Weights of a small transformer language model.
Size: MLP 384 SwiGLU, vocabulary 8192.
Architecture: RMSNorm before each block, biases on query, key and value, tied embeddings.
Training: a variant of Muon for these matrices, 250M tokens, 7636 steps.
Each number is 200 + 30 x the weight over the matrix's rms, rounded and kept within 0 to 999. Layers, rows and columns count from 0.

# layer 3 MLP up, 384x192, rms 0.156, rows 106-117, columns 96-191
239,206,192,243,196,219,222,182,236,174,202,191,227,237,213,204,158,176,197,245,250,188,176,246,187,139,193,206,234,228,216,214,210,205,221,200,239,220,211,222,234,190,208,236,181,217,235,141,189,236,169,195,242,185,179,207,158,154,170,162,218,213,195,164,226,198,201,215,191,161,212,223,216,223,245,207,169,147,227,226,233,183,219,254,216,206,212,204,202,235,177,192,170,238,191,258
225,213,227,142,220,205,237,179,175,210,234,187,201,243,189,212,165,207,200,188,183,203,183,228,229,222,206,194,207,199,198,184,179,219,151,211,224,209,186,187,198,250,226,204,208,206,208,204,203,152,179,231,221,210,227,210,234,227,176,177,213,206,188,179,171,116,232,173,187,216,256,181,197,220,219,169,202,164,218,203,168,179,176,229,217,235,200,183,208,225,208,194,201,151,203,235
163,162,162,172,155,203,201,177,201,208,195,215,204,130,209,221,188,150,166,174,194,172,195,211,196,215,218,164,224,228,258,228,202,164,166,242,137,154,220,242,198,190,207,250,232,155,137,198,233,225,195,166,125,197,179,200,173,193,212,187,215,205,192,208,247,227,205,198,143,234,204,251,174,198,240,176,199,157,270,209,236,244,190,268,207,217,231,238,201,244,222,223,243,206,217,218
197,203,178,157,249,194,204,145,206,188,201,195,172,248,187,212,205,233,190,178,217,175,211,217,171,193,209,195,209,216,238,190,185,165,195,193,173,207,224,174,192,233,252,211,260,218,184,222,184,178,235,175,221,196,205,196,210,189,168,236,205,229,261,206,151,213,239,194,239,189,212,235,202,205,174,213,130,176,204,214,163,202,201,252,175,271,194,207,183,186,190,142,194,222,225,174
220,224,224,282,196,188,195,221,169,237,197,198,191,198,207,192,198,173,156,209,186,151,224,259,209,198,247,249,205,214,223,199,174,203,188,261,171,138,224,172,193,229,218,197,205,218,168,225,206,237,184,189,208,190,215,191,186,214,215,239,219,162,205,194,185,182,292,193,254,200,154,241,211,243,236,188,246,177,210,205,228,186,214,185,197,222,234,254,234,186,180,199,220,192,175,212
213,162,199,227,159,175,226,199,211,201,248,161,228,217,218,176,186,201,167,194,173,186,192,178,229,170,228,233,194,214,162,196,199,169,207,193,235,207,208,272,241,166,163,153,175,191,204,270,166,179,194,185,242,202,196,262,185,196,202,195,219,207,201,217,170,226,180,222,245,167,212,186,166,184,181,191,187,196,200,146,188,222,279,219,152,238,201,151,245,166,239,162,194,242,196,189
235,179,154,187,200,228,200,234,244,164,184,198,168,207,178,207,133,181,187,186,222,187,175,183,218,208,187,197,182,205,251,168,153,219,170,140,185,212,190,157,186,200,201,233,150,193,184,172,128,233,183,197,212,172,191,220,206,189,185,245,142,186,150,204,224,224,169,229,208,161,247,183,225,170,234,231,218,185,195,266,168,208,181,172,211,197,219,173,161,190,158,179,223,227,208,200
181,228,236,233,271,242,215,179,188,221,253,188,213,186,149,209,234,212,182,217,234,174,196,203,205,216,221,199,215,210,183,253,156,201,196,204,215,193,223,171,189,218,200,210,247,202,216,201,201,169,235,224,225,219,233,240,180,202,178,242,234,121,179,186,155,181,183,229,198,151,226,295,170,192,207,225,151,226,220,190,243,171,247,229,203,141,211,253,212,201,235,148,144,230,213,213
154,214,211,197,148,192,215,268,214,218,219,204,258,202,185,175,175,252,221,208,217,235,210,229,251,255,184,193,199,204,180,238,218,211,185,224,234,246,231,187,247,192,205,219,221,182,176,253,189,195,237,183,214,163,175,199,202,211,221,163,263,224,228,208,237,240,207,207,178,290,168,260,181,187,172,168,170,165,218,237,254,198,214,273,191,251,191,233,174,185,182,160,224,218,214,195
263,227,259,253,198,220,176,200,123,164,227,221,204,232,137,194,187,208,212,236,236,179,226,173,213,223,241,137,210,183,182,187,211,266,204,187,231,218,163,158,159,181,220,259,181,186,148,168,214,181,187,250,249,216,225,179,165,193,232,189,212,171,196,169,173,237,194,196,179,191,213,223,259,185,198,266,204,161,187,139,202,197,229,188,198,151,217,275,233,214,191,185,255,177,207,173
207,182,167,204,211,198,202,145,204,196,212,203,184,191,192,282,211,237,269,224,228,172,208,206,236,222,226,230,215,252,212,192,220,209,137,273,216,148,204,173,253,216,183,221,176,228,229,184,174,158,154,276,180,220,267,216,167,202,198,222,179,232,209,206,229,221,133,226,212,237,171,175,212,219,189,207,188,208,212,214,204,191,203,150,212,206,243,181,210,217,162,249,220,190,167,219
229,210,212,198,199,200,160,191,214,212,215,208,209,234,199,157,239,181,193,230,219,205,192,166,186,219,155,178,146,223,215,262,216,213,174,188,233,199,150,201,183,212,191,161,230,245,191,209,195,200,196,212,203,256,232,177,184,207,198,189,165,240,215,237,217,197,227,191,228,209,158,179,197,205,169,203,219,171,265,243,217,259,189,203,181,241,199,160,185,170,212,194,198,170,203,205
# layer 3 MLP down (transposed), 384x192, rms 0.134, rows 106-116, columns 96-191
253,218,183,209,195,156,216,213,191,166,200,210,206,221,245,223,161,184,190,257,210,228,197,241,163,181,186,236,204,199,183,186,190,251,263,252,245,202,234,194,172,176,211,222,194,216,197,158,254,250,235,200,252,137,183,213,187,195,189,172,219,205,225,251,236,200,161,171,238,226,189,214,203,220,238,187,209,183,174,230,250,194,157,191,148,157,198,174,237,189,185,178,197,192,211,251
109,187,165,198,210,202,237,186,231,193,193,232,163,230,230,176,198,197,251,205,168,169,172,189,167,232,188,173,153,175,250,212,254,211,161,184,137,206,196,218,233,214,203,171,226,217,209,206,186,207,214,209,189,246,181,202,233,168,213,223,243,207,160,200,174,168,199,209,180,203,192,185,156,260,217,168,222,184,198,207,198,170,170,261,257,213,205,237,199,150,120,193,193,234,239,171
211,239,195,195,141,215,278,217,183,211,276,143,178,195,235,171,167,185,221,183,185,220,162,253,199,250,164,208,224,195,177,218,211,234,222,207,189,227,183,171,251,197,220,205,157,220,193,236,197,189,215,167,181,207,204,183,210,162,249,199,184,195,171,183,165,172,187,236,212,185,173,199,246,193,201,210,188,204,213,164,259,217,187,127,217,249,226,242,181,252,178,181,225,230,231,176
209,228,235,228,184,224,201,238,150,200,197,226,235,157,177,161,231,138,251,219,217,198,174,207,224,183,191,245,223,165,189,189,235,234,197,192,237,208,204,189,211,237,136,210,132,171,242,217,249,158,214,223,184,191,223,165,203,201,202,184,245,203,130,198,238,197,197,208,203,185,162,219,187,184,209,201,222,199,232,217,206,222,186,242,187,163,198,198,213,224,174,205,148,200,201,156
185,234,176,258,179,164,201,221,189,198,162,181,180,238,197,230,236,215,198,202,173,261,182,232,188,210,170,206,185,201,171,159,166,190,194,212,191,197,214,164,239,220,222,261,160,200,239,226,176,174,188,228,166,170,190,220,196,215,210,245,239,199,185,223,150,236,278,151,218,228,187,186,216,203,209,207,161,229,187,136,265,195,228,160,189,206,200,298,244,173,204,138,253,158,197,202
159,241,165,144,213,184,240,203,180,211,225,203,178,215,195,230,196,201,175,181,184,217,204,241,193,242,214,178,208,191,191,155,183,127,197,188,183,156,163,234,133,232,145,222,233,206,207,199,238,178,193,191,210,148,221,203,198,147,181,217,168,193,183,190,257,172,227,238,186,177,198,162,237,184,195,233,167,178,182,146,250,218,229,171,211,206,172,228,171,186,225,167,189,160,204,217
160,180,239,214,220,186,166,167,205,166,220,238,250,241,225,175,179,212,261,193,180,167,209,183,204,204,234,204,197,159,180,270,276,181,187,214,189,226,220,194,194,151,199,247,201,177,255,154,204,242,244,252,207,190,170,202,186,192,210,157,161,192,171,199,155,186,220,242,186,192,227,178,179,202,201,187,193,242,205,219,177,181,212,192,189,205,229,202,168,246,182,194,251,192,192,186
236,210,237,188,229,194,145,250,227,176,193,209,196,161,174,165,189,187,236,168,191,183,269,182,191,172,178,161,227,203,241,255,99,251,178,194,157,186,214,196,237,195,246,167,214,162,240,202,164,115,209,235,246,232,216,213,149,162,228,144,282,159,187,209,160,214,166,208,172,206,274,256,125,228,180,236,226,242,242,165,233,141,202,192,178,161,202,210,174,213,192,201,168,197,257,216
187,235,143,209,221,212,208,164,150,255,215,189,215,205,187,187,240,188,204,156,243,171,209,185,210,211,196,189,194,197,198,130,129,195,154,205,216,182,199,170,218,178,207,196,195,214,211,201,230,159,179,193,190,190,233,225,193,203,177,190,178,175,201,220,263,216,139,216,183,244,199,236,176,206,206,214,180,122,219,219,209,204,209,199,225,245,214,171,221,216,179,215,185,193,131,256
175,164,174,252,172,179,203,165,246,262,172,144,165,193,244,189,154,169,184,192,212,202,210,142,221,203,231,201,199,222,157,257,139,192,120,164,208,245,195,218,175,185,183,208,212,190,158,196,197,184,211,190,278,223,174,187,167,190,217,204,181,184,212,162,151,215,285,231,214,239,226,182,224,203,151,144,209,182,180,231,198,185,279,181,224,203,159,158,147,225,169,188,254,224,168,173
157,172,225,206,241,121,231,192,211,181,231,169,145,161,134,134,221,231,239,259,238,228,174,191,173,252,223,197,164,216,226,238,238,162,242,266,189,190,188,216,188,265,166,196,164,198,153,170,234,175,193,270,167,258,162,202,210,149,222,182,206,227,226,252,258,230,219,281,224,207,203,168,254,253,176,191,221,187,256,236,243,181,204,196,206,204,204,165,177,204,172,237,232,202,189,283
# layer 3 MLP gate, 384x192, rms 0.153, rows 107-117, columns 96-191
97,235,226,197,141,169,185,200,219,263,156,177,199,172,235,233,183,205,225,237,246,207,125,156,173,181,189,218,199,202,188,198,161,193,163,189,178,199,212,219,188,186,171,229,167,239,173,213,204,224,218,269,200,218,201,208,201,248,172,196,204,213,149,179,183,252,226,211,270,256,191,198,194,188,178,214,206,219,187,250,208,252,165,178,193,182,165,229,176,213,178,229,248,206,272,226
147,226,152,245,176,215,167,218,245,141,207,213,227,223,189,172,239,192,181,191,192,194,178,204,165,163,203,221,195,215,205,208,144,220,154,222,156,136,224,180,172,195,182,232,239,132,193,230,201,183,158,217,228,210,213,218,208,236,209,222,203,197,175,205,177,153,276,155,226,217,188,217,225,182,186,218,223,218,202,211,215,152,183,248,177,235,207,265,203,195,227,192,210,253,162,223
235,201,187,245,231,196,207,134,155,176,216,219,211,208,215,216,217,209,156,211,171,212,228,191,172,252,188,201,167,242,250,250,188,189,157,189,190,175,131,224,226,203,233,197,163,159,145,196,240,197,192,193,158,208,191,241,194,179,236,196,219,230,201,195,203,216,211,157,187,230,246,184,173,211,232,203,218,158,152,220,188,173,203,141,197,202,255,220,222,215,226,172,155,206,181,163
199,212,233,266,215,182,158,167,145,170,248,245,205,181,195,182,195,213,153,220,259,147,204,188,197,201,206,182,236,210,214,188,190,171,168,168,203,196,164,194,225,257,192,173,207,196,170,181,235,210,245,241,216,166,251,158,221,212,254,208,220,199,193,235,239,210,171,204,212,224,194,229,197,184,172,219,236,219,186,244,197,246,159,206,158,244,204,220,205,173,204,250,258,229,198,215
202,177,242,154,224,260,237,203,204,186,161,217,253,183,216,169,218,159,198,203,165,177,171,182,185,224,206,226,144,271,257,228,182,228,224,222,209,215,199,135,152,229,185,194,176,222,239,171,192,226,212,169,176,187,165,229,186,199,208,145,229,213,185,174,219,218,185,199,190,211,242,191,164,223,144,181,176,217,196,229,226,215,205,197,200,176,188,210,213,215,157,214,146,208,223,179
195,169,175,187,175,223,244,327,206,176,221,183,161,234,192,200,209,187,249,195,189,209,201,207,198,199,181,205,175,134,207,192,194,177,223,200,225,150,204,185,177,232,219,176,222,248,187,226,204,144,161,159,181,149,214,185,198,196,228,242,164,231,230,211,227,206,228,178,201,224,174,210,274,210,177,212,212,214,213,213,196,214,198,178,190,194,193,243,219,181,170,200,145,235,199,215
144,155,201,201,138,204,208,151,155,211,219,150,206,181,243,281,196,233,133,271,182,200,135,208,218,205,160,255,204,152,165,174,156,186,189,199,201,217,195,210,209,208,212,263,137,233,141,154,225,224,176,188,230,177,151,177,204,180,224,240,187,232,218,151,242,152,203,170,209,253,239,138,237,230,199,177,204,220,190,268,167,207,156,236,191,200,209,244,206,189,179,199,243,182,167,183
209,204,188,205,193,182,167,190,164,181,203,196,232,198,216,197,162,198,174,160,213,241,248,187,167,237,231,287,195,179,147,260,198,210,167,208,153,190,202,208,215,201,191,247,178,204,188,216,187,155,234,189,240,230,183,217,208,203,227,196,193,156,195,232,246,194,226,168,220,191,180,210,236,190,163,228,199,195,198,182,181,245,187,218,202,187,192,166,203,222,206,235,167,238,246,235
170,214,189,203,167,173,224,214,205,176,197,163,193,266,210,204,138,264,177,161,165,217,221,194,207,230,185,212,216,184,199,184,185,177,219,213,190,223,226,207,225,226,208,181,241,197,264,231,235,196,214,193,197,200,197,226,266,219,200,220,209,197,173,182,182,217,154,191,268,228,185,238,165,189,222,174,190,224,189,201,218,158,169,132,229,211,248,168,271,201,233,186,216,144,193,247
206,189,251,199,167,220,168,222,238,184,171,243,249,222,237,176,177,181,162,169,166,189,222,158,185,210,188,227,202,168,194,202,177,222,226,135,196,207,199,207,181,204,223,224,233,215,212,189,242,215,258,151,195,203,180,178,190,207,206,178,209,173,169,130,130,141,236,182,160,212,196,203,172,180,263,219,211,224,181,220,198,196,200,261,231,243,151,183,210,180,233,172,179,178,242,199
160,217,183,212,189,229,175,236,187,223,187,225,185,169,200,183,172,153,224,178,206,158,211,233,206,154,282,233,204,208,177,236,219,180,219,208,168,224,243,208,252,246,216,203,218,222,169,178,178,248,201,230,210,281,223,246,207,200,187,194,189,211,217,193,197,159,280,227,189,202,237,205,197,182,271,219,180,205,153,190,210,217,188,206,229,164,227,210,183,241,168,232,214,257,236,208